Part of a small language model's weights: normalized queries and keys, capped logits.
Each number is 128 + 32 x the weight over its row's rms, rounded and kept within 0 to 255. Layers, rows and columns count from 0. Numbers have three digits each. The size before them is the row's rms in percent of the matrix's.

# down: layer 2 MLP down (transposed), 640x128, rms 0.142, rows 196-230, columns 0-127
# gate: layer 2 MLP gate, 640x128, rms 0.187, rows 197-231, columns 0-127
# up: layer 2 MLP up, 640x128, rms 0.179, rows 197-231, columns 0-127
down196 090:104103077130039143141169149201125135125122115104103097138124140158095136094186160096169111106152169180121097119053176143133100136128102133077153107098158093127112176129143143131161179181134029078132160143120118108111126117127137090095116159175072122088071107119156091111110162164076131080126082120193159157140145127147118130177088127117149114106113123105069125153127131122169172169172
gate197 083:143135103146107170143095162081162142112053168149099111077141127136107091119118136158099127110161111049061105153166094133117084125122089165099136139130173155093166083128132092163176084125081089146180115188078087113068071101104140119158134084144157091131153104193114141101128137170108139150155104144115134090160168201183085097151132137159160055104124109133149148092154130111148083140129
up197 084:092104126100124104136171169058175118082026128126109129089177117082167086151115156135115160127154152078058098130180140125137120177109123134059094155092137127126168096129117088102172058120121118132153121158123107074061063108115109127104066079106127131095157101155147138121145129153151146126133145174124120169196160115139170117131164140093142062111102121149089079138067123120136126139136
down197 085:150108132117138108125135145131144147151182123127103142124070128167115129055133094119150126140110102186148123125124094183121137144095141111152121084156084118151150172098135172167119200152120118149084168013093112133143210199150082143155126131144123146137123200113129094159097125121132114065100157059105148128126107108061152139080097144097094191143169106156134152113152089104121194119109
gate198 101:119152180152091171122119180090101104118122122182129142160087124181138153130133093106082113105095163094142143156094092129171105080133195108156145137111202150101134121193132126095088048088102144122144092113086139096115124128123117163122118144082170112126157111215075127141099130130147182151114173158132156128126181133045117060157095139143168101052098131137112082160114109114120161093137
up198 106:163103192090133093136142101157130108093101174115140153144219132129120073119192094169127140124123063128120124160166112133088139165110078068078067116184066089121108203124131130171136133154095085105158120204165150182126092151138162117165106087133116123125117188092111142136113153156128117131092127163122145086120157119150178179116194138160145124138138122097166172125091103133179102125143
down198 105:132081139132123091137160109162122104108089068112204149105103182186074139137129116173101169112149132156186168116135175127124102133164118153163136084145124052095130119190145096158110124126090087112113065110080108102176139182147180116118158212080139116163101101148143107097122114156114107203138131127095119132067158047085112138130098065109109095148124132152147123118139145101157122147097
gate199 098:189100109127160115157145182156118143104048136135126159131112091097188176172117110130132117130100120024152167068123148162125077139166095120163123097173138093099060156142150145143135180116139094078081098152115166100111132104117144158100100152118120175149161164145180052116142094168128126133180109047076134135120108130127169135127175108100144161121140115133125127115124123123187113089192
up199 097:103070153166103114102119130096164131139131169099114119154119098183119122142147098122121172070154055080120118059129106118169110113034086147131142119188140063167186076125159123109139191161120081104177145106114104164116112084131148135122101127080097118155124223190154111101178117148118162147143092142139137137154125157122147096111119136088160143144106085178156157140133133051136161128137
down199 102:126143085144153162100126135122143107106115124157128190055132144133135150127059140114141111104185154172168138184168134108083124115171103142078091118046093109100181126048122157200076180138088127165176166102096118139101117107100089115157125129130171085067135105093122133133138138142160155147134120184139110131150053135099094166132173152124157088154149078184096132091121099149153105165116
gate200 113:127082065176134122166090163139076083136154160133102190118115143155126230148109155127133132125158165118164120162138119106140140111107106133174122159097144167074144120126236168077101090154155150140159120126103163101107145053127084136076131122112140135060114147124156063109143138095102114099109137147155119171112184074124148116147091128073168118137089088142173138083143134129121081162160
up200 116:114130191126145103098156147132180092145123144109100170150133121134125069130121147165118133135128073126154124171143112176110136100111060113074123079080080126119179117117203188127117134057176095182131121114154124122153135191120137134124155115129179072162131159122122107146109147105146073098160178128108110080211114134188123066122110098163119188111121116155126160114105071151098165183086
down200 106:088100115165173172150067122120074121123127136110198089093150141123145203170151096112122126141124178137082151115117096085157084150137185123183116191130174155156127130115094110149127125175076115114097141105129159121152114077151113160126087139102080193107127077100151123104191127149102152154085112136146079176058153151071099142112126145072154115149130135133114104115176147084168066108176
gate201 094:115125114147152137164123173153089173127162121138122148075166123109175128132127144127133097135088096091130219198163089150146110091099128097130134106135114161089173093149074207114136151116121089134191085200152128117178125110136134137118133134128130165145103106148102043166129149090127156150113105129101142158163163079170240148089113177149167142139113155126133090120181085126179118118137
up201 095:050103105237116097154135176118108131157176112122132102106116108109151107112147162116134119126117094101138189156149098127137122108118107145084110115094067149079126108162045205149156142097123079136174129176154163168150139154161137105180128125094067144172126147107114056156095149160084112131091145096102108176113119090165221154133127122144132134131125142124113150148161072159142097104108
down201 104:154165137085132154129126074115169140154128142174153104115122110133086157124101100103081159208157142130135078078104177104124168128135143131156109125142129108086143122108232145108127202199123190093085172144110150091077129106113133157144123196206122098143088160080135093128161130097167151096144112095131139142148151190131104149080133139074121112140118135100169157182088153171124147094129
gate202 104:159147105140138125125158164134156131105113150099192137160098085108162163159151103118128160110135074140165139097169091116120121185191117141117158097134105114053117111070167134132102128096115121111158113100085118148115119129173152089064127090139160069159102077133130116115046125091120169151166107126158089125176100115046093122104124186118122125112101126150144025078125048153104110111105
up202 104:082119129127079085143129110173096083115171115165114080157081073103111163140130041133154110151180139168130134155080166173126100137055091135091117128117108159148133137092196189147143089127147167117140141099197159173098097108169127150112129125133136159117129152127115130136156093123153137097180159093136064117117161179094120078164113103168177136137137173090093215108141125091112149108080
down202 109:114155131138108119133163126038136163138100136108123122145140213188151104100148101070107200126055092145122156097183157090127155109204130113178151109119175166112127131121089108106096142140105091107099116098061106061108172112106094111180075170097140125099133131129119100117104176159166070125080149105115149086130108099128114138124151147119114124070109110161104123174114186154174117107167
gate203 074:131098111080096142146084175128098108144115129135177179090153123156122129140189124097168182111187106105137127223112095143145113185107150113163148115114107140069114138128107188108066096089147137113133099177134182147176134125102182104147162154098120158119134114181149086076126102176131149169154150105118122129145151076164106158165116167102154054107194120092175133162187144088123122093118
up203 082:142167099110116138130090162136095133143139156158171170138169087137080146124151161070143175164121076101112124147134115132154150178132163067175159169118091142080110116153158174114094098098145141146143033081133090099203076104131127136105147125106123174123111122125138153143094157165169156169175110128077128203147212093114126174175116178126181094128162152130138093129163137092128158152101
down203 100:120174112114135143133179116157062067070105146121099108096104141109123143113150107027064108176096102085170169115115151185144148153138207095152111156167127119129131140139119107128156139151131157162142126119121134070077125167125126104136147145121148095143139135171119119163202163173138134098162164145088174159167152133060100077119129152103131105135137183119048176170117118127178133120183
gate204 107:148122144107092130204113092162131136150108129102146171146109118104107126106139152159155122213200160109118101114107079113126095068088141055082202125131070118108131066117120147131144147089103103091111104152161070168131117138136201076080128100148146118127089093135136103124120163061110113152065141088142156130148146123076134141115069150118139137114130072113162169085107111142094110202132
up204 106:067129126154147131083176162125118110102152128177128148080167129115131141147103112095099166060105116122149114138162100146141157203152096209200095101123189131172112180144134161141118115120185134159164122102090167151126119124131084197154114117103105133119177144091088105168106101210146173108163111175098105133119113133151125131171169136121139147163152160134081104157121098126157096034098
down204 099:233164145106077126167075104142113160140095186120140113172069152143113154077153165136138132165142104074118141109113144100132151107102152075104165158163065109140112114068149106114141117122080134140126116185148090160147124148142180099113126139195103143130116087192181157078109144091119123123092138097158174128125154112110135145127082107123095129052132085157197168114114122124149167198117
gate205 104:149126133079170158171140148065099147125137100144038133172134164161195135163064095132166163166149208115122135158143172120089169144154120126076123192120174132085133160174186157125137121159114187104132148104157119138116118165133167067160148123116091092136127098120188119102204133141115101124117118155166118070123159135126116120128203142156137161115147135139106148043113112096113139124117
up205 102:155129099092123137169147129017151141101160130179093101151148144192201167185091132123138123158128167132107095144130112082133170148147179049141118116120118062067172145129129141108118135133092179132078098110093164146113104115093152117182096156141128123112097133125154131136148112118111181116054165076168145115088131097114115180119141114105108139190126095145111136083160080163115104126193
down205 096:084131113153135100097096115155083137130092164071191145147078127074071103121162106125124107128123100121214120120182126160143070095143116132098086151200120140180144149132182109137127147125138054123148208144106093111135101090110129150074202085145153104132180106129091132142156138138150107148150149145140113128172142142163113125129085154137149081104155162165181134173106212124184127104107
gate206 105:138135144131121126125091102147170150056169126156140156106120176080121065125142115140141103163157151118058082131140133094101163115060138112153147111161139116152191129114104120196089135162142129074080129057105070102136138130095084164145120088074117148125177157123118154130100136127184159081081136091122107105201171139119179108159112093112075156130219121144112180150156168128138100140102
up206 105:124166123132137132090123084144160121091176123138139114133112140074123061139114132154143117173147145107065081134159165134102132106082144120156146111184163104177156090171089103191112138152119128096091142041104097131120152103079040132137075086103118154129164175093159163140116113156171140099088172107117083084154155127130196097138118126125076091130229116126119132148167180132104112141107
down206 102:155112127152180124149117176136113176141051171142085101138121140115134132130110129078108142109133164136144106100101147106130109161125094076145118170106172137091102226036162182100143127122094131167177140183144136148118131171170111129136130138106162074143106138110043144104143128103129117096146043155166155162096134122143083115130122105081150187171052136103132135106156084110153126135187
gate207 103:100115144100155103100127165039105183146149112142133153213155071112113113115100184115101130090129143091121107135162100117159099125041184157103141100160096111120097120136155170120130192131143117120182061150143097111178113176105160114171108128090097111082130170082139108076124160179139160137096131065138157141089102149110173132136100119069162097101113110137142118114178118125191174157135
up207 109:129106112164157166132114158124130103122151138145130098112182132129085169169101129130165142134179106108121189141081150109128166118141089131099166134111135117143126128148135140077091070051159154112078111101137164094099157110147115115199092102154131145093082226158161163210102203156154078163124135139135097178116103082175101095174127160174132172151195142126141120130107115094114083162109
down207 106:126143138136111091086119131162084119145075136124124148171094136126127124112123119175180117138144128097145107130127118122098118202069153172092155117118152102105113137142172139133160152209105118103141118130164135129181121182059152160121214105065163142126208074150111066108195041146129208090096109108131165099112118140102124146104114118131170111106088145168144119130134132139096166072158
gate208 104:130181161137132139180145112122210118165137097097120097134115091159185159130166110086094085105118125104153125098138138129106159080092113128205095107163111176135099133098110082161084155123095128179126116127105129166117145113120119164097173141191152166205125099157078128165111122145097149154108063108134147212108120183125111142116185098111150169154152138122130130105191121171113069130051
up208 102:117095113115124103099094106168079141097134152166153125122127145139090104089079157163179150148190133102129155149117076143180104139156147131041131148125123131163194128117145151137125133144231164132116193129090117139105128146144117114147127120072104082055149161124201122080135098122132100090163215108134145060103137101142102121125096165151125116101089122104165140139111163134095182156197
down208 100:109168136103125158100156120091179117101181093138152121134067100156215145111138112077032112114120123107138110099130112097132182105117113115168098119113126195133120097125128097145140102118097123177152101051077102163160162091141083145105129126182148147174118091122096140130131133118124166172130051084158100172132133146139069127154160049176104148160171137182122163131172113129140094106096
gate209 092:112159137188178126092134088088079121112111137153092135126099175147125105136089113134109141084136166111093096116144120129117072120194114108111105123105128117088166127130127137116093080105125104136153177105135056132076140199124160096118106188108097079124136197123127100103172158088107126140078130095178151130163081100167139142147091125130135166104067091043158157194144071132057102141091
up209 097:125131149168151162104165115090081155102107109122031129102097203128116121141094125136097136106156168165071131135157115152091085144184103139111089113073142121088151133155145134136103102087147112135164144071137098117078161185127146114135063179138075107097144159139120140114123146108127126116063099113167114142163101119183146153150117100123148172104109135056129171208101053147108128182076
down209 099:117142076125085131121121164151080151180113152143145133092129041109159145109129088091146161117130096144147171087140158116140189149078137181110153137138134114098155175149161165151116160194099185130125113151145141144139116111119130137173134117184128160134124151078077131193075100179161097134219178158075087124152134172104141120198187161136118113152149197166117136147121176106123113105111
gate210 088:118059134160124094160106156092119143156143137122117150114122153164073176117093124141152151165191154107122111157135134113120141156126164141108068117131155159117128108190137171151133074113167115140158132152136109148120138112083033091112104179097112088124171065122101107165127207140131120072168158116125114139120054124171187124128191146146112143111203111147130093083107092139132084158043
up210 100:066091151078110143134133123144143134149096104116109114118167135174107203150080134150125170160122189071085100106127169112136124080182114139123093145147169148188087094174092133118102074051157123092138118176115103183160104151033056129097163151095122119110133098143134158171122149114128114119151099135138119126073139138112130105177105128131115104132163126221194139138102124120118088171126
down210 103:123124094140157105132122123124159106101171091077109187159163126142135111135115077111124089097158134194124146123129082132112152205185153140164137130144089146149118116106176151179127161148050133177140104114113096095173113173182212163123117044206175105081094116149152120160120122110160133095141156147100108138124177149110103124081094146139146061156151117138122170162196101145148160117118
gate211 100:102097082168108083151161165125119054084078076105165139116153140152133144138107125123150141112151181200076154158110201123116124139111126165134077100132153152175124178161138134148099091041093101131073150107113101132161213109122127137142118146096126133143143141105115139132067165111178155155141189098129133134153100120101150112192164130166087114147141139149093103174135134089034123096115
up211 096:105095044135087114099153124125115147083062119114148081171150119122159112166085137137118133174141210159043193147096175111098132119112108147108093126094123152144122168104130114154101083108098107175117156102167107114174212087143126137131194078102114108142084136127086083143115125121117140174110129160074189116171141087098135112098134080137104126142136125133091108132139165061086153138172
down211 100:152143180093106182118131068161089194183176173103173177106100130111085101155193111156111111154128080063144087125093089157139143158155139114132097103159152153066157079091117141076148151178102117113180145121171134160133045171136176168120109160127128156123130082113114168127141084136085124095109063158138147126154158148147117143097091154121146135145125095162142081127099159133184156161147
gate212 118:118137118179238149144142102139141116172133146132089147129132095087082129155135146179126118135075125117118090095150237081119153120103080090142133187171153116135119129132127144107135173172072098127141069196088138101132135133074155137145145112142151178129076119137118090121150133133109162109130074149097121171135095205129149104102145083097185156170078152144107165096166139137095107157099
up212 114:111158114125164134194153132158152103122149171102080137060128145084152116130133079134151164091113138045098038122124194125113155126110089101156145189140139165157083123095099099158111151171022106128117064174148082118099141138116157156078155095167130149140122069124115132120146080142105153130071097108076108131103115161093123134073145142126154133162112101096117178165166116134158125123117
down212 098:179118107135106101088127106098115166123109124164169127183168142179118149116117162151128129160120155194138237108137069160144140143156163141146100097127131139113155146158160138137094118109209125177116191121181169140154057121158084128166128182069166120150164145142123161126097194129133089149148168171158193110184116144124113105167076159147143097084114161127147125101070115130129130160137
gate213 094:095142098154129141145188202108164146131103142105158184111160110120153131120209137205155160115149166137141132187096126119147108143139156152139161101126129136163159120138161142132128118137156163098179133145173164117125112089115111106144119093159127089074144086127182136152097188140129123085135135161124088131125134116121196134128048152153116127101155167128157024168180110166113161159030
up213 090:054075175143064128096104115140096092145108115122136123121112137140169126132142114130105170157132090125103146094139133089094102112155162113142058173177089122132067121074138124117108121103115086107152085138163120130093104212152138104087117150101128145131120131109066074112113092187106130167123118097149128150151163142244105138163141117122220098125109036116145173087124118131133104137139
down213 100:166152115184094160100120115141164110115129177112152049093035106172153171144190111106123112135136154208120118137100136110114155122128111080119137149086144143137135098093113125144126107166111196127132112168071093098080106111129090124168117106164156163106064129161169198145111092121158098120123143163108146141061138100137184144074088141106098201086114119161167156126143157145133184148152
gate214 104:186154076135059144128133084119145095089114109132157151154108124151103131117098145120117117099039108180207087159139161187093127146147166134127133123144148128088125113074102152109119139129125141105125195168141111186093134049147161159154178129169086177108162168130111092119106083167142142134200149157189176118138146099122183129118164100115086154138176137156129103121120137143202102152103
up214 097:120109175127159129171087171145132191160169203118089097090167136141166144143146096143128104154196139086063169079134075096160161123134138157119111109157136138159138149209132090184138086149126140148132101111138115088143131173134100103069101138062144099122120097118154091217139186161102069113080115112086136148120061151127105113155131124113134100143079100093127179128140139112085154133142
down214 108:172155062132078161141122111072208092110156120091120085168160137149128088128109188099136136065083131157121136151152157121091113146121161151096105113128120060123111162058156093077097120120109135092165134141163146188087102087130122116136190146136095159163102164081122086142118115101198158144172112148174172078135137099153174158130128110168134184135184116148117096111138111139167109107070
gate215 095:143154181104125190101169121083147163157090154160142228181139122145093161213121136125134128118140105134103066170151150110154098154129118047120137106120100110102144160152126053150194124110149096127131092120130104132127172074144150110168112092146122146126131120141069146147123124057090141134092116045151117100127171087166156169125136176079164102123191136142108105111158112126168108116151
up215 095:153134189055139114111117118120159148171131136182151179148112176076057160152127150116146065157127131108105072129193134156159109176105142116125095158143088137121097134178058084136194129109131061088123080123119132148106101132133143147157117120149099145129083091120110185133119111057128161168122124102132164076132140117106111197098106205151091113123197122142146104137130125092181100131156
down215 104:122107179168073042180120114142110117107118112134128090089130070101167125129134200155134154152150119109175163125108117118148129129090142189151089145121166151104090139092083160086086091142165138102139119126078123081187127145116057151121173150162124142085133088140143155120058156177154122147098173179143150155088115135123133059119174113187172086129100090090175100136079128139101119120166
gate216 098:074094162134088123164130140171196103130054121170168110153095109184116087087049124116088129091107127157105077132109090152129151130108133130145107130147153122133123169119118153130052136187204149149146138133163099127132107120124126143121119162098178130134128141076083129126139144172135055098149181132076075165159151108132172124177125079084137078129075168151111143089108125123131085203107
up216 092:146162132119161127082114119091140177105186126095114165099160153103138123120213138149165134164143126084161149148154123086164123156164144141128167129121069119124134092119140078144188124093080119128122105174065122128136121097145102153114117090168082124107092111184181138129108116083075183156124087117140203117105102153134104144110139179181091198163211113148133052158167173149137141131149
down216 096:124127162129112159160158128163181093119043129211139113157107093138135126107092091152132136115100089166153113133146110117156149158157158109195125161139165110148086141141109130131024150133202163147153129077204130101129151108086140156132116171126155193144088104121094061142116104115112099107146212106127064176103155127134150130132102099082130063115121113159091150114127092101149100133107
gate217 093:191122139114150100157115128175162087158103170136118168088149116120151120106134097131159105130153084081159150133144135078148166075143159138179135117148172122122135153129128184166139155119146094105114058139078163063130114066144105138129143152178177078150141104124102167137096130090142226120178144161147141114100093110092073138146088123124126109111231112103055100134168120133138099159074
up217 095:040155110123136144098159143098077162094134084123163086143146149171089151153122142132089134144118159149109118164102113183145087172122080149096146138110126113139134098115135067123124104146123165126133197100159119148163140187114161121131116119091110173135110141128172093078212147188117059138065124129109138133133180137156143151103151137131098123145043140152208148117073173108100168065164
down217 100:176175143123155128105115085128115074160098128104117086110137106142166061104128108128172076115166107091157166099137174076098169143138149166112172108151167108160149145144164117180093144163177083110154047106050137118117120064125124134110120167170138058149132169142131180102139118131099147100120140154179141120090094120165106127141052077077148150105177114071080149150144155116103125136085
gate218 075:155124126133137073096080102135140099156131166109113149142092102092130140183136181101135116219107136098146111140150183149137142106111087060073101106125112118182154115123139189159149070090153162136099166122180121138127053118170110120098177181103118122164124176124174082126116092107142132076131158135131141089113117140133217100131127120114100129084092128092128065188105076148158088153084
up218 079:108070148148129132091139116133090098130099110179131199144121142133135091089110177121153109138099085117164113139183161102126146162117128137164162130163114136115164104076126132210075086131109179141191125150139091077082184135070061157138117095121114140095129192132125139149096112176115167138162117134116125163140133140134221102184154166104091170132130169117095109139103123042176103157133
down218 082:172145053155147143089165132142086189100123118164138123152149079116108086098106137105123133142186137135081091158148173185074129188140090173106149072152156142103121110170160096193086124118065201088128119137144154093142136078148149175107148080116123146122160058105104098138123180175127141154137131146125120177141039109112126124140135146134120098101113147176135105057126122161173114143114
gate219 110:128058141071110112078068113182062109152161161216073130095141149150094136107136140121107120101120123146151121084130113109147168123151137122154096098114135094196106113138123206145116128107119112134133163127132146141123143119119149171140095130094132126148150184069131123094160139079117152135149138112129159189136164152116135096192153133112173173096122124141147235174162200100120205100136
up219 106:126067125090102118063134156172078109132185131204043141080116111110154146087150098086111172139136104158134128188145129114131131094089167088154119073145130104152100069111121161132135216171119092117119206155134106121169123119133188128137095149125157192120177170097100113087120165109158094153100130149107160141132124182102131159140111126112158156107119155128109165134163172113130177072113
down219 103:154212088125147131217131118079217138116100135064172167148136140070124127159137163141129089094130083092075110167115135129125100167102090141153165166131149170098138136103151100104116128180080158130129135112148115165135152094111081083117192130168150066146118061170121110115100136131142155119123129120115105103142134116129109149086086106170122129215136160095130087101097093177098074141135
gate220 131:091124172165107104162100145113131119225173095130116156040180153105077118135070146149091192155150077178171138114145079146100132083108157070140126049152135153137183155164147153097141097121178072166187105129120126132085223123104125147164157113126131137148139104172119164105102112101098160122162160157159117090115149122141158152126136137138170083129139102127122155136081138140118134127113
up220 122:129135102043107126054180108162140133072092136118144069175111092142168132148159112153076078127121161114106143106134155186146140131133124126091102187137115156140082128157143107146118147103097153127127190115131164116141138111160059135114119168172124106068128143142171145105125126126170162119075109085150088144150065090117068074140108043092094161147135179097148129175132094119114099105196
down220 114:085129120198146156197109140123151102181164122146139164039142113116146168104099121118116177123138108158139171174166100170123129100153153101150139085186126171147147066165177172153131101102147103083169111162103122165090169183063182119158138076117145099132133112164130186090110070135157111144143161123152139054075151127123190133125121143118130107108140090129142136080109156104141146096078
gate221 100:129082081138121114163135160135180101095119100123083106127154121087095104157096178148119170118104107164109123125098141130122123105174134129152180107189086105104092073128088120146100110103118109151126058119074069130134103126122148185146149109147155187109170140104154116123165134111083134137132156193194159177079209189124187161163107174083161080144145134091109111145057126144128119138180
up221 106:112177129196069125108078148102023105134216136087153137155131113139154184063128102133145152102079163116126142153126152159174158110168125063138106130140145161116145105117080114079153178109156119108174190151142148074136114126127127085140077133096081133089145146122110136134085155102156109076176122170117134119126086129124098120143142167127124171089048132150154129170096130153149070136122
down221 098:143067136054184145155132102148204175117059128184064103101104139121076110167086133120094109148184091089171071133150061114105121155116096136112111095138092143125107102154184090174134069128096118155064100106088129182110149136146104149134116119149144150174142083134171115124153077106136161150079102062109152106124168122146133119101100077147133092146170113120124134090167137100095145120143
gate222 072:091164119147163064086156123095106115061224100140144130093133145070141122108095132057121138125075102118145149072055083118101097157165078163150150143159170069150097123130104126122193074100081116136088127168103090123186124149081133105146158122154120135123131162071145163160115137071128091118091090143125144126107108098138136167092143188105110113080106169099167133139134133114132149150078
up222 067:191101171092106191149131164148133092161013156128139119207113136189121119116164114161152126108190163108122113159140162113161184115092161118051099071102126176128116115167153080142113107129162149138150123089138170141100121115140134126101111128068128087120124085188154131186134148130116112138168144123149098146173102160130101125127133098155152120152168115143063082127156132180115095128196
down222 073:067121147101138110121182176115053154117089127180126121087137172137129136077138121082124162186111110158159145111071087106145121128122136131114194130137168071133101125130120154060223122129115205124148128175163136133098121116103173135121087095095139096105139149102119145197091124075169069138130165113162129129130123104124152179116157162103143159101108097063127092110205131142093168129133
gate223 101:108125134143136198109126152080142158145161096110127106201123159128149117130082104176138114103134104121101149131195170089119146118117140084063140188139131184067172104145111117154147176115107122167124077154106151087101131144106148102197129146103092087127122107187186124086122101115083128134057101196216076130144123110173063151119108149123145122161087157145117141149129086073124151139148
up223 094:167114136099129084163121107159131081118085193126132145078165119141101155115157118110175109164147132146141107135065092158132120116106169190161122100102122091195082149136146149077118047168145120092130181109140104193171134118145105116093117094164153115164126098095068134146165140085122129132173152048050138152136115167098167103125158108168088127123183121129129092133114178183145067111107
down223 102:134141111200110149104140146069112175144185096105147095173110153125154127130072110172150100118112121084123172136183163094088126111105118062082124181139132131079144115131140120090162177096092118149133070198106140130134121147112139109144099165102076101108111133172177149112099084143079110097080141214187080121122115097150080115126074158094139123160105145125121177151139110103124218115122
gate224 111:091112073174075164162168212117117120163106092134151119106141125080104178119121148111108139138105133089111095125131155113092160162159149122152119173163116183119118126143120094095073093130107199131168128142067153106129155112177058104155099159140174143120095122134107138167135070162116123123137127140134150190085080124158185172172166131083137079111176141145116112128112038141103202097141
up224 107:171112145091212125097169146062154161108136166165114136153081164147206057179170101110141119171157142113105110111092093107173142082146128163119077100126096129177124144134119142098142137148145081138157097093157134166113146108129178147102147120125121112128161133116129089134152197158157062137092151131121055062148098120157161095088130145190134090111157079158189136109165127166140132160156
down224 108:179113089147127158227107168178080140123166170140113134075152089116080101094163122141135099079126125134115144110137146150072101163111184158118071135108146134112171098094081088145128087157069113148139128176127103125170107063177141120077168113101155152109088177116072123159120119168127136138178139202107140097148150136080124072092120084086135151100091132132094088160103120108100169111145
gate225 085:110090082135133132140109114107161127169117126101124112161160092198083118136141179137144110122134127047109153124178102140120129087142134069106126085112138144105081106107126122143111085109192169163139170175057165172140143133099089106165060154136143087109143134097147105151124144115102094106066143159116159125135106109159210131126132134142123100079156141132179247088160102151135064140160
up225 090:129120158188132101107139149110131163158191157128186148113109117079142125136134155173107101099123120205144085107112123148129128108132147154139164120115102103105145142134134089163173116134114144187162125116126141148067113122117161124146112055116091128189136113176172184139036088155162161140176104116134067202089189060068058130171135125126112104149126154119130070104150123101166133116091
down225 093:140099085128157117107127114141125069137120095170138107157116052130110128091127169124115091145152108129160139121126133126118110087143109121167124046127151123072111125114080077135093097076139094160159105095118214112154126158122133123120088118181087146141129117113126140161040177184144079121096140180082193125108216117092140157162172142136138082118121144087184125114079173171128152077142
gate226 104:125111164072108130124126090107094147128161140178087141104112158124165096102141096168159160121135127173117143040078077135078066146130140126151117107122165109142129186087105135162155113127126095132096108114082066102155078182130164113068068110110197094151096165145181150122137167075097131132060138102084164113087143143156105153146185141122186149176144109104163150165127138100116077121105
up226 105:132167119191133116114153122130138099134114123070159128132093097112108149151124154083070068184129113125143095179149139148177178103103120149091157139132051159123118145179152168128079132154125205090147138133153159109116173095125095125134178150184074136121146107074113101103148084178144107110176153150140100074140057113091119128111068124149138130089051141167102059121109132143104163184122
down226 103:114078101067100149139155106163110132108150101165135130139121151160120101094104123171142144131148136149103193070089122085109080124117101059156123119141189125167170143067125103134136151117170094132098097166070042133119107147176162170080108076075208095122131115139149146153079110080128114081130141090111138114111159187151147095124158132139157151163199108109144158067157117085115091134126
gate227 076:129132073120122083172111180106094169089128124111146107152129128174115107075139151109084133107117096142111117110154158117139103159061144114136113148126136146182162107079191098147097130189110113123160105166086141093162119139073139127142109163052099152140091125050142129085173087149124147147087085126135088149135185121127105129130173143100005121098140104095164135090167101191131104084151
up227 085:102137099082161088148108195107124174104132136108126124149135106129118142082149150113084127100139131132093115103140146072123133157120129128145126143124183129133177151101168082184074146210129100145141145209119141110177103117049150128125112150067092118183103146042149123134148103160146136158077078109122112130123110104134133129127171140058076151109109095067138134120129093196173082066167
down227 095:126060123124153139113190130150096134157151080103134113145143102094127164122125119166135166129136148162104135117083121054145151170107078141136128164137125143137143108099110157168142133143104082129089117124156169080075125095160197057214178108145156157117149143107114188149141147120166112173142103160116134111111123116131161141115119151105160184077085148174115162136057113048138150215184
gate228 092:135094107140116107097105082174138065114178103143124091124119107146096114204128151136126122128138176150098159153154150160120117133163239100089109119161119105148113065133113115093113125114062098066097103112120088126152147119101174150145133120100127131103193132176154144156110150060122076100054163107098101134127115108113170148105141151137076064097153107093081100181135110156190179111143
up228 091:118141125082151168113115170070078159149094146097099149153135183168113156098092084178131132119137127152155131042081132159127168174121017173129137096084114128141160170164188142139119110143135193173137111126115144132116110101086092105157119118131140073128100100090121124165123082140137175103149057086158127112138138139133083109145054126137152141101133135110142201109108167094095077138100
down228 094:120114116115101081158102059190145102102139100106101179141169122132119162117142155085128103163140085091127130159138118126118090105180199108052138124154086034118151086093155141086139157082098132095120165133118117112118097118143195143140179130083154142110107146159164155161108113103118082119143172113110124197156150119131122083074123171152076104100164079141107105100093077152139192073130
gate229 110:148145091081135152191125096140140134129110094109074183103172193141149073059151101162168099073149087165086149083076168152120095152149178085128158140127124186131102126170105097095176085197095155124116175169092120127126196087137084080127131130171130084113104096152131173188106080124080109126115144134172140122131095139155185127136144166092104130123090144132132139081110143121118106152117
up229 102:157135120085150151152132095144130132169109120060079138121143161096133121115156102168188104087149067162106156100094133163157122145144183093149186165123168153138123136155067123088190111171117106108092195177106136088100181078116092104135100118184170094103090132160100194179076100118105092150117133132165102131125128166127096119119109154095082147146034112149122126122149158105089151117181
down229 105:147095051160116088081150124145206075088193117102137064150097076118138172162101181083165160173143196114133136179140081139105098129116050175132141147171118099095130114152134127183072148067148117124132133100108178136103100140148152129154119088101151163104178140153131046125126183153149122121145085121101143135165119143130059132127112124151176137149138099134116122116111110146120158094165
gate230 116:102141147171120132147170163074119082165170162147165100131116083088066138133080140209172116085141102133100146138151152106122188183173118080130100119141095185134143151088108143110093133143114199177133138082093152171108136094043130134140067084124115167163119122175128120176124156106128111171106129200103149125097127147131202158131148124101123134124117128172201143099120069121144132121130
up230 113:092125143125179141137147194137140156107164124131147173077137107140113057104152121059141100124153109124126118154198124057154110143147160181096099144143111093141134165106193109158139143041137171136118109090071076161150126145123102108141156108182151092165154119156110142128127144136102092142124085177081184065099119083114049111166117126113103097112150106127120097128191100069133146109174
down230 115:097123136139142141198144132133113129137148133141172100160111060118111138116085139175123081145189117149115141140173132156160132108183141109098114156134120201133128183108113193132165151098097220179139116127100189144075112119067088110104167120203099154126099157179112163143119176105150129135110106139080125150137119155073179069143168200102157140169159165143118116091135073122153143109127
gate231 117:138117051155161156171144098116091110091203123094085138095108111097130209107137121190174115117169122124095149147068131100129078114107074082120136105107181128087182103104175116105110165110049141195098124097144112098149144109133147102074110158091134148148097124121151100151145129126184128107188101176117143141128098100152149133142164099124170132130052125150110161145072115196124146124100
up231 116:139124064157130177171151089106101076113181112089110141104108120102128200110119114220190095125195143129091169149077139131139095145074079088118131125126179121119168115114149119109127147116051135198103118085153116111126150123142174129109107155090141169131103127105152107166134155109201122142184081200114143155118085107143148139131171109121179126122101148140112136140072104189106134134082